Part of a small language model's weights.
Architecture: rotary positions, no biases in attention or MLP, tied embeddings, capped logits.
Training: a variant of SOAP for these matrices, 101M tokens, 3086 steps.
Each number is 200 + 40 x the weight over the matrix's rms, rounded and kept within 0 to 999. Layers, rows and columns count from 0.

# layer 4 MLP down (transposed), 512x128, rms 0.123, rows 452-506, columns 0-63
131,157,194,141,257,173,167,279,224,139,196,170,135,146,171,292,238,197,240,236,301,179,255,241,244,130,236,247,203,178,199,179,247,168,214,128,245,174,149,228,147,220,198,138,262,230,135,172,215,184,185,154,223,223,229,259,212,191,210,190,244,251,151,179
292,172,178,181,210,198,185,169,173,186,168,136,218,237,277,173,196,272,264,115,221,238,259,149,198,201,201,161,259,281,241,118,219,135,172,180,273,177,217,191,227,151,210,234,256,116,215,170,258,115,114,230,132,192,337,240,214,242,211,154,88,210,196,216
179,169,144,203,193,206,183,183,173,229,214,185,252,253,221,207,248,220,159,181,253,165,205,145,257,152,225,194,177,196,162,174,266,212,218,216,235,227,198,200,132,186,177,180,169,204,192,228,226,308,173,149,187,226,186,257,219,102,162,197,214,246,223,223
191,237,194,234,144,162,92,133,142,147,204,194,201,181,156,212,234,192,190,187,235,143,260,171,260,262,273,215,206,221,205,126,250,222,155,194,191,206,169,228,182,210,216,236,198,202,232,189,220,138,274,141,176,245,200,252,159,206,161,149,229,243,198,188
220,209,246,233,126,198,195,165,149,187,235,265,220,164,205,234,205,231,127,210,300,148,166,179,294,148,202,181,265,185,166,157,132,231,151,215,245,189,201,135,167,183,180,320,218,230,150,196,199,245,229,208,211,196,154,162,209,109,224,192,216,175,218,121
202,175,165,196,151,167,226,218,196,124,225,271,275,169,173,259,185,275,205,198,169,178,232,147,214,193,222,166,229,193,255,201,235,185,173,194,227,278,210,153,223,213,144,240,220,258,168,212,244,177,153,170,212,211,205,203,202,194,138,214,164,224,186,227
274,214,220,198,171,152,197,168,189,261,210,192,206,197,211,199,198,215,257,261,256,115,157,278,220,221,117,172,278,240,195,231,252,183,118,262,269,251,217,132,211,194,152,259,220,219,137,243,164,233,182,203,236,238,189,200,184,196,222,296,197,171,215,233
252,223,117,201,215,84,235,198,231,210,189,226,247,180,287,203,250,190,175,249,169,175,266,237,183,192,187,190,230,252,247,305,200,224,182,182,194,256,258,207,208,226,256,206,279,176,196,234,237,131,194,240,291,250,203,185,240,146,99,204,225,144,225,253
210,189,196,211,228,157,149,140,213,163,150,153,119,192,218,123,284,201,240,217,115,213,193,161,214,196,158,184,144,225,169,261,189,218,195,187,204,140,194,175,204,212,178,188,172,185,226,216,194,180,174,212,84,144,151,153,217,238,213,264,241,196,192,244
202,172,236,227,228,146,152,159,188,261,161,151,190,158,263,186,233,167,241,154,259,210,171,117,233,210,231,288,231,201,203,171,157,244,224,324,181,248,235,200,95,216,271,199,256,186,151,185,227,151,162,176,155,185,218,171,197,166,102,201,262,256,206,248
129,235,197,201,179,176,264,221,162,161,251,198,182,186,188,227,185,160,200,172,158,217,237,163,159,217,205,71,160,243,205,179,216,163,290,253,279,189,229,218,222,171,228,220,288,108,189,215,168,124,157,166,203,160,225,175,168,157,196,128,271,168,226,212
155,180,222,207,212,196,194,206,189,245,181,153,139,200,200,186,203,242,216,186,301,238,257,219,324,211,169,183,165,192,180,178,194,166,257,232,220,187,148,169,217,205,198,154,220,232,127,204,160,226,174,264,195,193,237,240,230,228,201,230,169,252,168,202
245,250,221,169,225,169,199,176,199,168,207,180,177,151,177,123,230,152,206,246,163,139,159,242,183,143,218,220,162,206,120,155,114,252,205,225,145,234,172,174,257,192,172,252,248,161,164,267,190,196,273,181,258,200,188,187,227,187,217,230,165,192,219,207
267,221,172,215,174,234,263,253,270,273,166,274,246,208,136,159,220,224,156,252,146,175,264,207,223,209,152,195,324,182,99,215,230,263,173,163,216,186,236,255,181,268,226,135,232,133,167,212,110,136,268,307,150,219,259,159,165,206,174,186,226,46,202,136
138,254,168,252,171,176,157,172,226,217,155,211,192,221,131,273,215,105,134,220,206,269,249,144,186,205,257,164,207,161,159,155,152,136,148,212,177,214,194,115,160,219,223,191,196,189,228,141,176,187,160,217,119,173,205,242,172,198,166,178,249,251,182,190
172,176,210,163,191,230,166,251,174,186,125,223,237,154,190,154,218,199,90,149,291,171,222,155,197,202,262,290,175,188,144,165,211,218,175,238,144,272,228,176,202,239,152,193,262,138,181,190,207,229,215,134,141,164,239,247,168,200,181,198,165,171,190,204
193,246,162,142,267,152,139,235,165,195,215,228,200,277,159,284,216,206,230,185,179,181,286,177,158,178,196,207,164,286,150,236,217,281,210,147,177,186,190,203,205,214,245,222,217,197,230,220,185,142,324,169,117,171,201,222,250,246,156,185,193,225,172,226
185,159,162,188,222,230,238,235,159,230,222,191,248,199,283,135,172,224,235,178,260,229,215,260,179,176,224,188,172,206,222,216,149,237,131,287,196,232,159,212,213,204,169,160,238,209,299,182,228,266,235,274,195,109,240,214,209,209,265,211,213,178,181,265
167,115,258,196,217,161,195,248,187,153,186,239,249,106,219,169,138,256,275,185,189,204,240,83,213,253,188,182,168,215,168,219,182,240,167,154,235,144,184,250,146,208,175,251,129,281,202,193,208,194,216,181,193,185,186,133,192,152,186,289,196,213,154,201
176,205,207,178,160,225,221,242,218,205,180,195,288,178,130,169,213,202,143,155,235,212,196,227,176,142,159,196,164,155,220,235,157,220,203,243,237,218,229,144,151,191,203,219,158,174,217,158,179,203,220,191,258,181,219,191,202,152,171,207,168,186,217,185
120,248,178,194,249,211,201,155,194,210,264,156,260,189,249,141,142,196,189,185,135,230,142,259,239,187,136,185,155,217,127,171,159,164,211,253,150,188,217,254,200,176,140,222,110,232,190,225,147,213,230,210,237,119,227,173,184,194,236,198,223,203,132,215
180,219,226,191,203,264,160,198,208,200,169,190,158,191,183,134,208,134,219,176,293,194,111,159,252,166,249,251,221,156,193,167,131,306,150,257,196,201,174,223,243,179,214,188,190,130,224,211,215,269,299,168,228,265,219,209,187,206,189,191,139,189,279,199
167,228,198,173,183,183,256,182,193,142,253,239,193,225,157,208,178,171,184,234,78,219,239,144,230,177,209,137,244,208,207,232,167,184,151,190,163,245,250,240,211,233,242,170,259,236,228,213,186,192,217,193,232,226,225,217,141,174,177,188,215,177,147,187
216,253,214,237,236,252,232,181,215,209,148,212,236,176,248,236,234,244,257,186,242,188,268,192,253,208,259,157,203,182,221,201,204,240,170,203,268,290,299,226,229,193,175,226,193,172,198,193,225,164,236,259,238,168,179,167,180,221,261,238,169,244,212,216
243,133,143,155,146,184,88,202,205,179,204,166,210,249,157,188,200,266,240,261,248,158,178,265,268,207,236,142,268,197,212,215,185,170,192,229,195,165,245,191,248,192,182,222,231,230,177,193,187,197,204,191,264,183,187,212,221,146,154,161,192,236,151,169
196,175,192,148,237,177,173,217,232,167,259,307,209,167,195,156,222,153,204,259,155,274,136,191,224,175,246,281,198,310,172,211,180,238,170,311,192,208,242,170,167,229,222,187,149,168,179,276,195,196,157,162,175,198,191,195,203,164,174,166,195,251,192,157
172,211,138,237,135,215,164,195,173,189,227,100,240,216,181,151,208,174,233,243,178,204,156,183,172,224,197,184,191,174,164,268,139,172,177,125,204,223,220,221,180,184,186,180,204,183,229,232,267,232,222,174,207,261,164,254,170,222,199,230,176,213,228,154
292,251,255,178,166,152,208,190,218,176,110,232,165,146,197,170,205,224,207,189,209,173,209,253,161,232,236,214,199,131,201,194,197,188,196,214,230,205,235,215,238,211,187,115,233,125,158,179,165,106,227,119,227,306,157,147,121,189,166,153,196,196,181,196
239,155,207,101,142,214,255,118,256,232,210,153,188,148,182,176,204,197,188,147,256,184,180,222,175,179,232,168,204,181,150,217,186,132,211,258,134,232,200,192,152,176,258,242,141,199,158,160,188,153,193,209,206,187,222,289,261,217,214,211,250,277,217,176
207,233,209,212,264,252,224,211,188,208,145,183,142,252,187,194,181,207,270,105,206,132,183,224,115,195,201,264,168,200,171,187,215,175,137,111,161,131,204,164,193,274,228,115,243,206,242,300,190,220,182,168,180,221,163,142,199,177,198,179,185,236,215,240
195,150,253,179,155,140,209,210,160,185,185,189,172,203,183,173,267,156,211,196,162,158,167,231,228,229,248,132,151,239,176,226,195,300,159,175,187,265,218,179,195,171,221,212,235,179,179,227,172,176,156,221,228,223,213,227,248,269,140,176,126,175,238,200
273,205,214,228,186,145,275,151,194,217,182,243,142,140,223,126,124,213,179,191,191,202,183,230,153,198,188,180,231,207,209,198,206,196,235,235,159,197,184,188,168,157,193,211,218,261,180,245,194,161,241,219,171,189,225,214,176,190,132,214,251,267,208,208
117,151,132,115,237,194,207,163,146,222,129,228,183,161,103,116,235,245,105,174,115,177,176,281,273,259,235,138,184,316,231,229,209,87,237,189,220,106,193,264,233,260,163,151,245,235,239,188,184,236,172,213,177,215,187,177,253,289,300,171,237,225,192,217
221,213,192,209,236,230,264,209,245,209,230,199,180,162,171,220,286,215,239,206,261,183,181,230,239,185,165,159,168,94,270,197,164,144,154,230,170,216,145,232,196,210,199,169,194,256,241,169,233,265,136,189,221,184,179,302,186,276,198,175,247,201,185,219
201,169,263,247,200,212,204,226,159,229,173,189,124,176,176,188,187,237,308,198,191,180,233,167,177,131,278,153,175,229,147,213,187,232,208,269,208,207,216,201,190,249,211,187,237,248,220,85,247,187,202,192,183,202,192,116,245,214,245,197,148,273,218,237
199,260,203,161,246,179,164,226,248,149,175,183,178,170,185,224,205,188,248,282,134,147,196,221,167,198,165,255,238,203,218,192,165,227,206,222,258,199,188,272,235,198,142,170,178,211,251,211,225,166,178,188,283,202,142,187,270,227,156,250,165,229,264,198
290,178,219,211,240,192,234,270,271,176,178,257,198,165,143,222,148,218,223,240,192,261,194,187,247,168,217,248,178,254,130,181,280,262,269,137,280,247,232,177,211,229,195,280,112,151,138,187,306,166,236,249,140,189,188,98,202,190,149,208,258,195,183,156
248,187,194,226,212,153,159,276,226,85,245,166,256,233,204,157,201,197,207,194,237,227,198,199,240,140,227,174,180,154,246,237,229,246,274,242,229,220,230,212,272,117,250,232,262,201,281,204,216,198,213,213,121,311,140,126,179,170,207,216,162,186,195,215
162,215,193,258,225,233,205,162,214,181,161,202,250,229,153,183,192,169,257,205,174,181,164,223,207,229,206,178,149,234,207,234,200,248,194,229,181,177,166,115,224,191,273,265,201,96,222,223,159,215,207,224,229,172,199,128,216,243,194,205,204,235,151,196
182,187,196,322,154,113,181,205,188,303,175,185,223,212,189,171,241,256,231,277,276,230,155,239,205,178,191,195,219,213,261,241,143,115,191,238,197,192,202,235,130,238,175,139,207,160,196,190,206,222,191,194,241,125,172,208,205,228,195,190,237,154,123,259
203,170,164,170,148,167,158,232,185,214,198,158,160,154,218,232,246,121,214,148,178,190,230,247,211,147,228,295,225,132,205,202,125,163,148,126,191,232,180,239,198,140,219,145,185,132,225,109,230,213,282,207,223,232,179,101,188,214,196,226,163,180,162,142
105,211,175,172,181,259,180,223,239,209,184,238,137,249,208,191,158,223,219,227,193,153,230,184,232,188,202,189,236,180,234,172,205,200,183,241,217,199,173,207,128,197,190,216,220,222,193,187,231,151,163,214,166,228,225,199,267,141,284,218,157,179,174,167
212,182,184,192,195,211,198,231,271,210,242,212,195,246,218,144,168,133,236,209,232,143,141,274,170,143,185,151,116,254,200,163,199,253,280,214,198,232,191,206,236,199,274,198,213,192,163,203,161,185,149,209,204,163,156,236,251,118,256,212,199,137,222,198
148,219,247,219,98,192,198,185,123,201,210,154,120,263,240,315,199,233,199,185,287,171,178,202,189,185,266,147,137,232,193,151,162,223,161,159,186,187,223,222,103,178,195,148,232,193,190,259,141,210,181,288,197,239,235,184,207,161,227,203,185,261,255,206
160,277,201,180,255,200,226,181,267,162,126,258,201,250,140,192,203,173,241,223,232,203,190,132,195,248,157,171,195,195,201,307,159,277,209,190,204,236,243,221,160,199,205,207,265,212,252,219,247,151,171,85,217,215,211,198,242,186,263,221,268,191,236,135
233,193,183,227,245,159,263,210,230,201,202,167,204,178,219,277,130,197,153,218,242,171,249,151,173,163,125,159,201,211,177,180,112,237,139,264,207,186,207,262,206,165,141,198,196,251,159,178,242,162,232,235,187,125,168,171,125,133,237,291,192,188,209,226
184,215,112,240,154,235,203,243,219,292,186,151,145,191,235,250,352,200,231,222,180,213,171,109,179,267,227,207,216,175,170,161,176,161,273,167,201,214,251,152,192,238,236,254,263,208,237,226,167,188,205,254,178,217,274,235,169,209,219,261,143,220,238,230
213,213,147,121,133,228,187,200,203,191,209,141,253,164,242,205,211,243,199,196,157,129,144,178,229,197,207,200,144,141,259,171,190,221,178,163,130,198,154,156,240,134,167,201,160,171,229,262,222,212,246,98,170,187,208,177,176,128,256,219,241,267,185,216
260,155,288,130,195,231,148,198,221,266,160,269,182,163,227,154,194,215,241,166,170,185,217,188,189,223,246,235,174,218,235,203,234,173,208,237,218,215,193,167,368,182,88,247,208,168,137,179,185,266,156,145,187,238,245,206,208,259,183,135,255,217,220,196
122,203,198,191,139,260,207,242,192,140,190,208,242,179,227,208,250,264,161,93,188,255,137,169,224,184,258,195,254,70,232,165,190,218,161,206,221,225,229,242,194,177,169,226,185,203,219,291,170,223,185,203,151,181,182,152,203,171,191,142,238,268,136,204
189,237,181,196,207,214,173,231,224,177,209,224,135,225,234,163,198,167,177,190,213,181,168,152,154,186,155,181,150,222,192,195,146,222,171,216,184,227,252,258,241,264,245,156,219,179,242,182,170,132,195,214,225,152,174,187,173,231,136,151,179,118,177,161
202,303,218,275,208,201,126,144,188,170,205,192,187,167,241,263,217,196,305,230,199,228,200,226,158,126,168,165,200,163,181,190,284,143,192,192,169,214,181,198,138,168,229,199,189,289,160,184,232,231,203,215,219,191,204,256,230,187,142,182,215,224,193,207
191,171,264,128,188,211,238,128,176,230,214,251,239,194,169,147,202,172,259,209,188,223,177,289,145,153,260,195,173,209,202,118,286,249,158,179,151,147,147,200,172,282,164,220,142,130,217,172,199,202,229,169,175,150,229,221,296,186,156,219,198,179,124,194
162,268,244,193,207,224,248,163,226,228,210,197,166,185,133,215,183,223,245,234,270,201,157,212,237,181,212,260,185,203,103,186,175,174,201,259,178,167,186,177,220,226,229,191,177,168,192,181,188,183,167,237,234,204,180,150,283,202,187,151,173,249,151,191
178,208,232,255,234,184,138,80,125,321,236,219,153,236,274,240,261,196,246,198,170,121,235,207,161,129,200,224,187,214,187,171,155,160,111,306,232,160,163,215,225,250,218,215,244,184,143,262,198,250,192,233,227,196,158,205,205,137,159,256,230,225,233,196
# layer 4 MLP up, 512x128, rms 0.135, rows 453-506, columns 0-63
293,238,212,218,212,264,210,260,299,188,256,187,221,211,183,180,180,180,221,215,113,209,182,260,224,165,170,196,156,233,174,117,174,157,188,154,259,200,251,256,157,241,188,171,188,185,138,287,224,211,161,155,216,207,175,239,209,194,238,173,215,252,172,183
263,255,191,182,244,236,275,195,200,160,157,192,215,129,209,172,194,191,154,241,167,158,186,217,199,220,229,140,219,169,277,196,237,167,185,151,132,151,155,187,217,194,174,231,219,218,201,223,158,213,185,233,161,211,120,213,206,189,151,259,209,209,180,261
189,151,184,233,256,249,193,225,216,165,199,223,229,172,195,232,181,166,191,202,188,195,229,162,237,186,118,209,138,215,100,200,231,276,226,255,215,202,200,191,253,227,232,171,134,209,158,279,207,255,209,244,233,188,187,112,125,156,152,136,188,125,233,189
207,178,179,188,230,156,173,302,199,176,178,229,222,173,82,158,217,187,219,238,165,242,183,223,183,204,186,203,150,255,209,187,227,133,242,133,211,189,228,227,181,214,274,189,251,143,227,160,198,188,234,125,231,213,144,183,281,232,235,238,203,145,256,215
178,159,224,190,197,149,184,164,192,197,205,240,203,160,198,209,186,138,163,213,266,138,223,223,182,221,165,220,243,281,187,146,214,240,181,158,153,205,183,229,163,198,235,205,259,206,208,202,255,204,243,228,163,181,249,207,166,164,227,289,273,242,188,182
115,130,224,158,171,249,216,248,225,179,172,146,271,232,150,244,173,181,188,193,218,175,187,275,174,189,257,225,220,161,107,224,201,153,204,175,229,211,174,277,195,164,216,165,229,273,265,199,240,185,120,200,210,176,116,193,214,203,283,186,173,148,185,170
152,164,198,197,157,256,251,280,230,245,245,239,199,239,153,199,141,197,164,195,100,242,265,246,213,120,161,190,166,186,213,227,206,142,237,163,216,162,207,270,137,165,158,309,181,157,150,153,162,165,214,247,179,278,116,221,137,198,212,139,183,208,249,273
201,171,204,105,218,161,202,206,237,199,183,159,204,185,213,250,168,249,184,119,210,120,228,198,185,198,239,188,211,176,252,153,162,206,266,179,190,225,195,179,301,206,177,160,198,182,134,246,144,237,177,209,242,251,207,206,210,157,254,190,157,201,180,226
167,181,215,194,149,215,195,137,186,212,231,242,188,229,235,177,184,189,248,167,220,260,215,115,189,180,146,233,187,140,232,226,237,157,256,182,214,187,258,252,176,173,250,212,196,211,190,197,254,182,184,246,223,180,196,256,234,181,204,198,247,163,172,214
218,109,219,171,264,277,139,145,212,216,205,244,173,169,84,268,206,220,176,173,222,250,124,196,167,279,253,239,197,186,223,145,183,182,219,251,198,200,244,176,128,201,245,222,231,164,194,174,196,188,235,115,191,206,203,168,168,177,151,184,196,217,258,104
200,153,296,175,237,239,195,220,225,160,192,207,218,213,192,278,253,161,219,214,176,224,188,105,164,196,219,240,187,173,162,221,193,203,193,247,232,131,183,198,209,273,189,225,210,174,234,139,167,197,223,186,89,255,200,148,148,179,251,251,153,117,263,174
243,211,277,244,152,242,183,229,205,171,155,145,273,245,189,235,136,131,149,247,211,122,178,229,134,130,163,241,235,198,311,184,263,166,211,133,166,114,301,211,231,232,165,273,137,163,220,167,302,250,186,146,196,237,229,174,161,237,249,150,160,213,216,224
275,108,258,292,278,256,174,225,182,289,240,191,136,164,209,241,233,176,179,206,292,238,202,219,233,201,91,228,222,92,180,207,251,202,249,216,213,153,227,263,237,63,177,253,252,181,172,199,262,196,206,221,159,251,285,196,170,201,154,171,140,132,179,190
195,158,265,227,238,184,259,273,156,133,203,135,212,291,181,154,185,243,191,248,162,105,197,234,230,250,169,194,195,197,236,187,226,213,308,203,206,179,273,166,194,168,194,191,193,214,208,194,207,203,155,224,327,189,213,193,240,159,174,180,220,193,142,202
160,190,215,188,268,140,249,206,177,252,171,174,167,254,165,149,186,203,169,231,177,169,152,182,154,165,289,219,109,201,244,167,201,227,241,132,198,115,170,188,197,211,245,206,177,191,213,237,260,207,164,242,197,241,198,213,246,155,272,160,155,126,202,164
181,208,163,105,81,167,261,188,198,209,200,263,162,201,185,208,182,120,164,179,200,173,209,204,208,187,151,216,277,212,173,199,174,271,235,159,244,194,191,234,226,222,253,162,159,215,193,240,233,180,243,237,223,127,174,231,217,144,246,214,143,149,229,221
181,192,157,206,215,253,219,149,253,181,124,243,213,298,187,216,182,171,165,209,207,203,226,204,194,174,176,251,210,236,223,232,274,240,252,174,123,151,331,224,287,220,203,222,228,177,201,231,221,187,209,127,159,221,178,180,217,245,172,180,194,194,133,193
233,153,216,168,167,166,202,180,205,261,250,175,163,212,277,147,149,239,308,216,149,169,164,249,223,190,197,247,228,180,217,144,230,217,286,143,218,171,169,288,244,245,212,237,201,209,162,200,259,239,188,235,184,225,248,205,176,195,148,173,144,186,196,152
226,195,243,219,176,227,197,153,206,178,205,187,169,176,142,276,257,184,162,267,215,235,194,188,217,175,233,225,227,264,161,221,233,167,174,143,185,166,246,204,196,241,203,285,212,221,120,246,168,224,187,205,181,162,185,147,151,184,191,114,182,219,206,220
237,186,196,254,167,211,175,162,209,112,219,116,230,235,216,144,211,162,210,248,153,170,244,128,212,198,186,228,135,263,157,266,145,118,182,222,183,193,206,183,206,229,238,253,259,188,133,257,224,102,258,190,203,158,189,219,212,232,183,179,172,212,242,160
168,268,145,145,241,216,222,203,145,179,258,184,184,260,158,137,235,197,198,162,208,200,257,191,226,200,161,146,229,235,219,184,156,239,161,146,228,232,178,192,179,225,264,226,237,178,164,169,111,235,212,214,190,226,215,217,241,197,250,112,122,197,267,163
132,220,153,275,235,192,182,282,148,197,182,123,180,228,199,207,141,190,230,248,255,216,207,274,152,224,236,230,156,194,268,134,207,200,179,196,140,199,187,174,185,151,181,283,177,204,246,253,189,228,223,212,137,142,186,210,210,258,244,232,204,248,192,179
161,202,248,126,191,243,250,208,214,192,186,195,169,223,230,184,190,242,245,216,191,226,203,216,216,205,185,155,174,210,275,210,254,186,244,162,191,195,163,215,182,169,188,285,150,185,215,148,167,176,170,178,183,237,235,143,183,248,178,186,161,135,237,236
192,209,226,235,201,112,127,172,170,227,250,219,218,246,198,173,192,218,205,210,217,217,221,231,188,209,182,209,197,203,260,202,224,227,253,97,158,147,201,253,198,151,217,183,243,182,129,309,153,167,172,245,203,254,226,188,206,175,200,237,194,217,189,151
231,235,178,159,144,185,133,201,186,216,189,235,252,228,222,257,265,215,150,212,158,260,182,146,223,211,165,224,153,198,180,218,248,241,183,222,196,165,255,144,184,187,154,193,183,228,162,273,164,186,189,265,155,174,201,171,189,188,188,141,183,239,233,275
140,166,284,198,201,194,201,236,161,221,196,140,159,215,206,197,153,281,226,228,153,216,201,236,200,168,190,235,107,169,250,215,233,263,188,163,230,168,192,226,239,191,233,208,216,204,161,222,154,198,139,174,146,129,187,224,190,223,177,191,159,151,228,174
217,164,196,121,163,216,225,233,299,174,162,261,255,203,185,233,238,210,194,196,165,290,223,209,212,213,210,145,237,254,251,127,233,177,238,244,133,259,161,268,154,233,136,242,232,260,144,245,142,256,261,180,105,215,162,104,150,207,205,181,151,192,243,194
244,166,228,202,172,106,174,205,225,214,241,249,169,277,193,234,220,188,257,233,245,272,200,107,217,220,136,217,211,194,193,236,183,191,257,246,133,153,260,145,240,181,171,147,183,139,243,201,243,177,223,199,203,182,243,137,226,87,190,267,203,259,235,150
276,212,231,290,263,239,242,186,200,187,205,211,204,148,248,218,196,184,148,252,195,253,216,208,216,217,125,161,224,234,229,194,141,198,164,165,238,230,181,297,244,228,250,187,156,198,200,161,232,189,253,199,209,195,181,228,172,159,151,177,233,200,233,190
211,125,192,197,179,241,247,200,309,142,173,236,193,216,234,174,138,232,206,211,181,245,188,151,145,247,126,139,202,269,135,179,213,207,148,189,190,289,174,202,206,212,206,213,238,202,135,203,158,247,224,184,272,239,138,200,244,214,214,172,185,187,174,292
242,168,227,166,119,208,194,228,210,269,232,178,287,160,162,166,193,235,226,213,179,196,152,180,223,174,225,133,126,201,193,253,229,242,256,213,200,234,149,247,274,167,217,191,223,269,152,131,158,156,162,183,186,166,230,222,236,184,189,167,225,208,185,194
237,223,161,218,252,221,222,265,259,234,242,193,184,159,208,190,171,242,231,207,191,187,146,212,245,172,200,261,142,193,216,153,217,234,218,196,252,193,234,165,227,127,144,221,158,199,169,219,150,162,233,205,292,199,159,222,172,181,266,163,239,186,193,171
238,245,259,213,133,150,162,228,156,197,239,169,195,146,248,258,155,305,272,198,219,175,186,160,230,244,170,207,244,273,256,212,159,180,89,244,163,164,223,184,214,217,161,190,173,254,130,173,215,92,214,164,233,194,186,209,251,139,174,128,288,199,210,203
204,136,179,208,199,192,186,120,155,128,211,216,172,242,221,183,186,175,230,176,216,168,219,300,206,215,175,268,200,175,249,221,145,179,154,183,258,174,274,189,223,207,223,207,240,156,189,249,179,151,206,229,318,256,233,205,177,272,233,275,267,150,202,245
251,220,235,178,173,173,197,194,228,220,168,223,191,184,183,224,243,190,184,189,200,257,196,218,188,211,175,151,207,160,235,239,273,227,198,136,162,184,238,162,149,159,219,243,227,151,166,161,122,230,260,135,226,148,189,182,106,225,224,234,240,215,127,202
214,174,189,201,237,322,303,257,153,104,197,224,244,234,231,157,204,185,237,219,192,321,150,253,230,205,161,231,197,177,188,166,170,142,205,213,230,189,149,161,202,259,233,204,250,183,198,220,170,181,154,138,154,129,209,182,263,172,157,247,203,222,123,183
218,257,198,157,213,227,216,180,200,152,165,183,118,235,270,208,214,245,276,240,152,211,168,219,177,252,167,230,206,173,117,225,201,161,195,163,245,210,277,137,185,176,260,148,235,190,203,188,173,253,248,285,229,240,193,280,213,137,264,195,199,173,225,156
215,204,153,186,178,249,229,157,240,184,219,191,206,199,126,234,202,194,228,219,195,222,230,180,201,171,201,165,263,180,172,175,216,228,231,172,138,226,269,244,211,245,224,244,273,203,174,181,152,274,162,322,147,184,189,152,207,190,228,233,146,193,181,250
186,167,239,233,168,146,183,197,210,209,207,211,194,271,252,157,233,236,276,202,225,229,195,156,189,264,207,190,121,199,205,197,191,173,194,203,182,249,207,202,174,208,148,262,255,181,213,177,280,233,160,249,167,190,222,162,192,264,137,168,228,184,165,236
179,189,249,107,240,265,203,247,246,188,180,175,119,231,126,280,282,168,219,152,203,150,168,204,176,177,202,242,245,195,200,150,211,205,187,158,127,227,294,216,194,180,217,168,235,195,251,112,139,177,262,201,307,175,171,181,172,184,205,191,152,219,149,255
330,191,233,179,215,246,241,141,145,177,242,199,243,208,203,178,214,187,199,204,150,224,210,184,213,238,189,192,176,182,187,267,188,245,184,204,121,201,137,215,174,208,209,181,263,151,202,196,241,236,217,224,229,131,178,221,135,227,225,243,175,217,233,195
297,276,207,207,229,240,227,169,184,214,228,254,225,172,212,269,170,143,143,222,176,170,259,176,143,193,162,235,242,287,185,283,255,200,185,177,221,153,194,220,103,218,166,199,174,218,231,190,190,231,165,195,226,161,239,218,230,246,213,163,169,213,224,210
200,271,159,219,218,245,238,135,226,222,182,220,174,211,210,229,231,142,172,238,172,175,135,198,171,158,122,230,261,203,132,205,166,222,239,187,244,193,253,221,219,119,139,94,170,151,201,141,205,186,191,194,154,172,188,201,165,200,291,268,220,158,215,165
220,183,188,221,223,242,195,233,131,142,184,159,247,168,196,197,134,157,197,198,188,219,200,185,148,173,215,215,151,212,217,274,212,115,181,212,215,178,255,166,214,264,180,168,162,285,211,241,191,225,217,208,171,187,216,208,231,245,125,112,102,179,267,239
208,168,183,188,210,241,256,208,161,205,254,229,169,215,162,153,170,171,266,207,165,156,149,246,180,111,155,192,167,139,201,214,200,207,229,199,244,180,265,222,193,195,256,236,264,263,190,181,176,194,139,154,207,200,221,223,196,189,211,189,153,194,213,164
173,244,139,206,101,255,209,197,206,234,241,208,207,267,168,275,168,133,168,282,207,192,209,194,164,244,188,193,286,234,275,181,174,265,219,202,184,192,186,181,232,230,196,257,235,203,263,131,207,112,249,185,127,228,189,224,197,214,174,210,135,208,201,201
155,146,190,197,148,232,155,163,163,247,286,228,173,219,166,264,139,223,235,188,140,222,288,300,227,226,129,146,200,302,206,107,242,247,135,235,155,228,163,207,264,252,171,165,119,197,230,184,201,192,149,209,251,231,162,214,191,156,171,225,219,187,173,225
174,198,170,189,223,158,230,212,208,203,155,298,221,225,191,159,204,264,183,237,166,249,131,202,187,166,196,190,191,180,196,211,209,227,221,165,141,220,234,212,280,149,153,261,272,171,132,161,177,218,271,216,195,122,142,279,200,233,203,195,164,225,134,188
131,144,262,136,171,204,205,186,245,192,139,172,217,269,236,175,188,184,195,219,175,181,195,299,216,214,167,264,209,162,226,169,239,215,162,214,165,140,157,196,199,178,216,185,225,230,256,190,248,187,283,151,209,281,186,256,208,227,229,111,218,242,278,221
197,156,256,217,174,229,201,198,206,242,193,186,181,142,223,145,226,242,209,200,189,238,244,174,205,246,210,237,213,255,259,176,246,211,181,185,301,204,92,213,220,139,167,264,166,240,172,195,272,215,157,189,103,232,230,193,255,192,286,181,233,295,256,229
221,222,243,249,157,183,220,193,274,244,165,170,177,243,225,186,157,94,194,190,161,162,231,218,131,201,156,161,247,208,220,165,209,213,240,211,164,231,251,154,218,190,233,152,143,131,307,119,116,280,142,180,168,174,205,197,159,257,205,254,147,199,194,207
195,200,154,168,177,235,244,241,249,123,214,213,197,211,246,164,198,200,276,250,202,210,187,230,161,82,141,218,230,193,152,256,277,228,197,300,212,100,156,248,162,148,219,159,210,202,264,165,127,261,132,260,179,196,217,289,190,217,153,128,211,173,161,167
201,184,275,278,245,182,173,206,151,183,154,210,213,215,264,217,147,214,91,179,219,174,212,158,235,235,151,157,205,223,266,197,192,243,260,241,273,192,179,229,233,117,215,173,207,242,165,226,293,190,175,217,218,163,143,208,198,194,149,211,203,178,223,193
204,285,220,116,190,299,205,124,307,216,234,186,193,176,206,272,264,148,171,254,172,232,238,228,168,169,186,171,212,235,190,188,159,188,224,203,188,197,152,170,219,197,248,153,180,237,311,206,249,132,203,247,252,195,268,220,241,199,154,263,179,187,260,222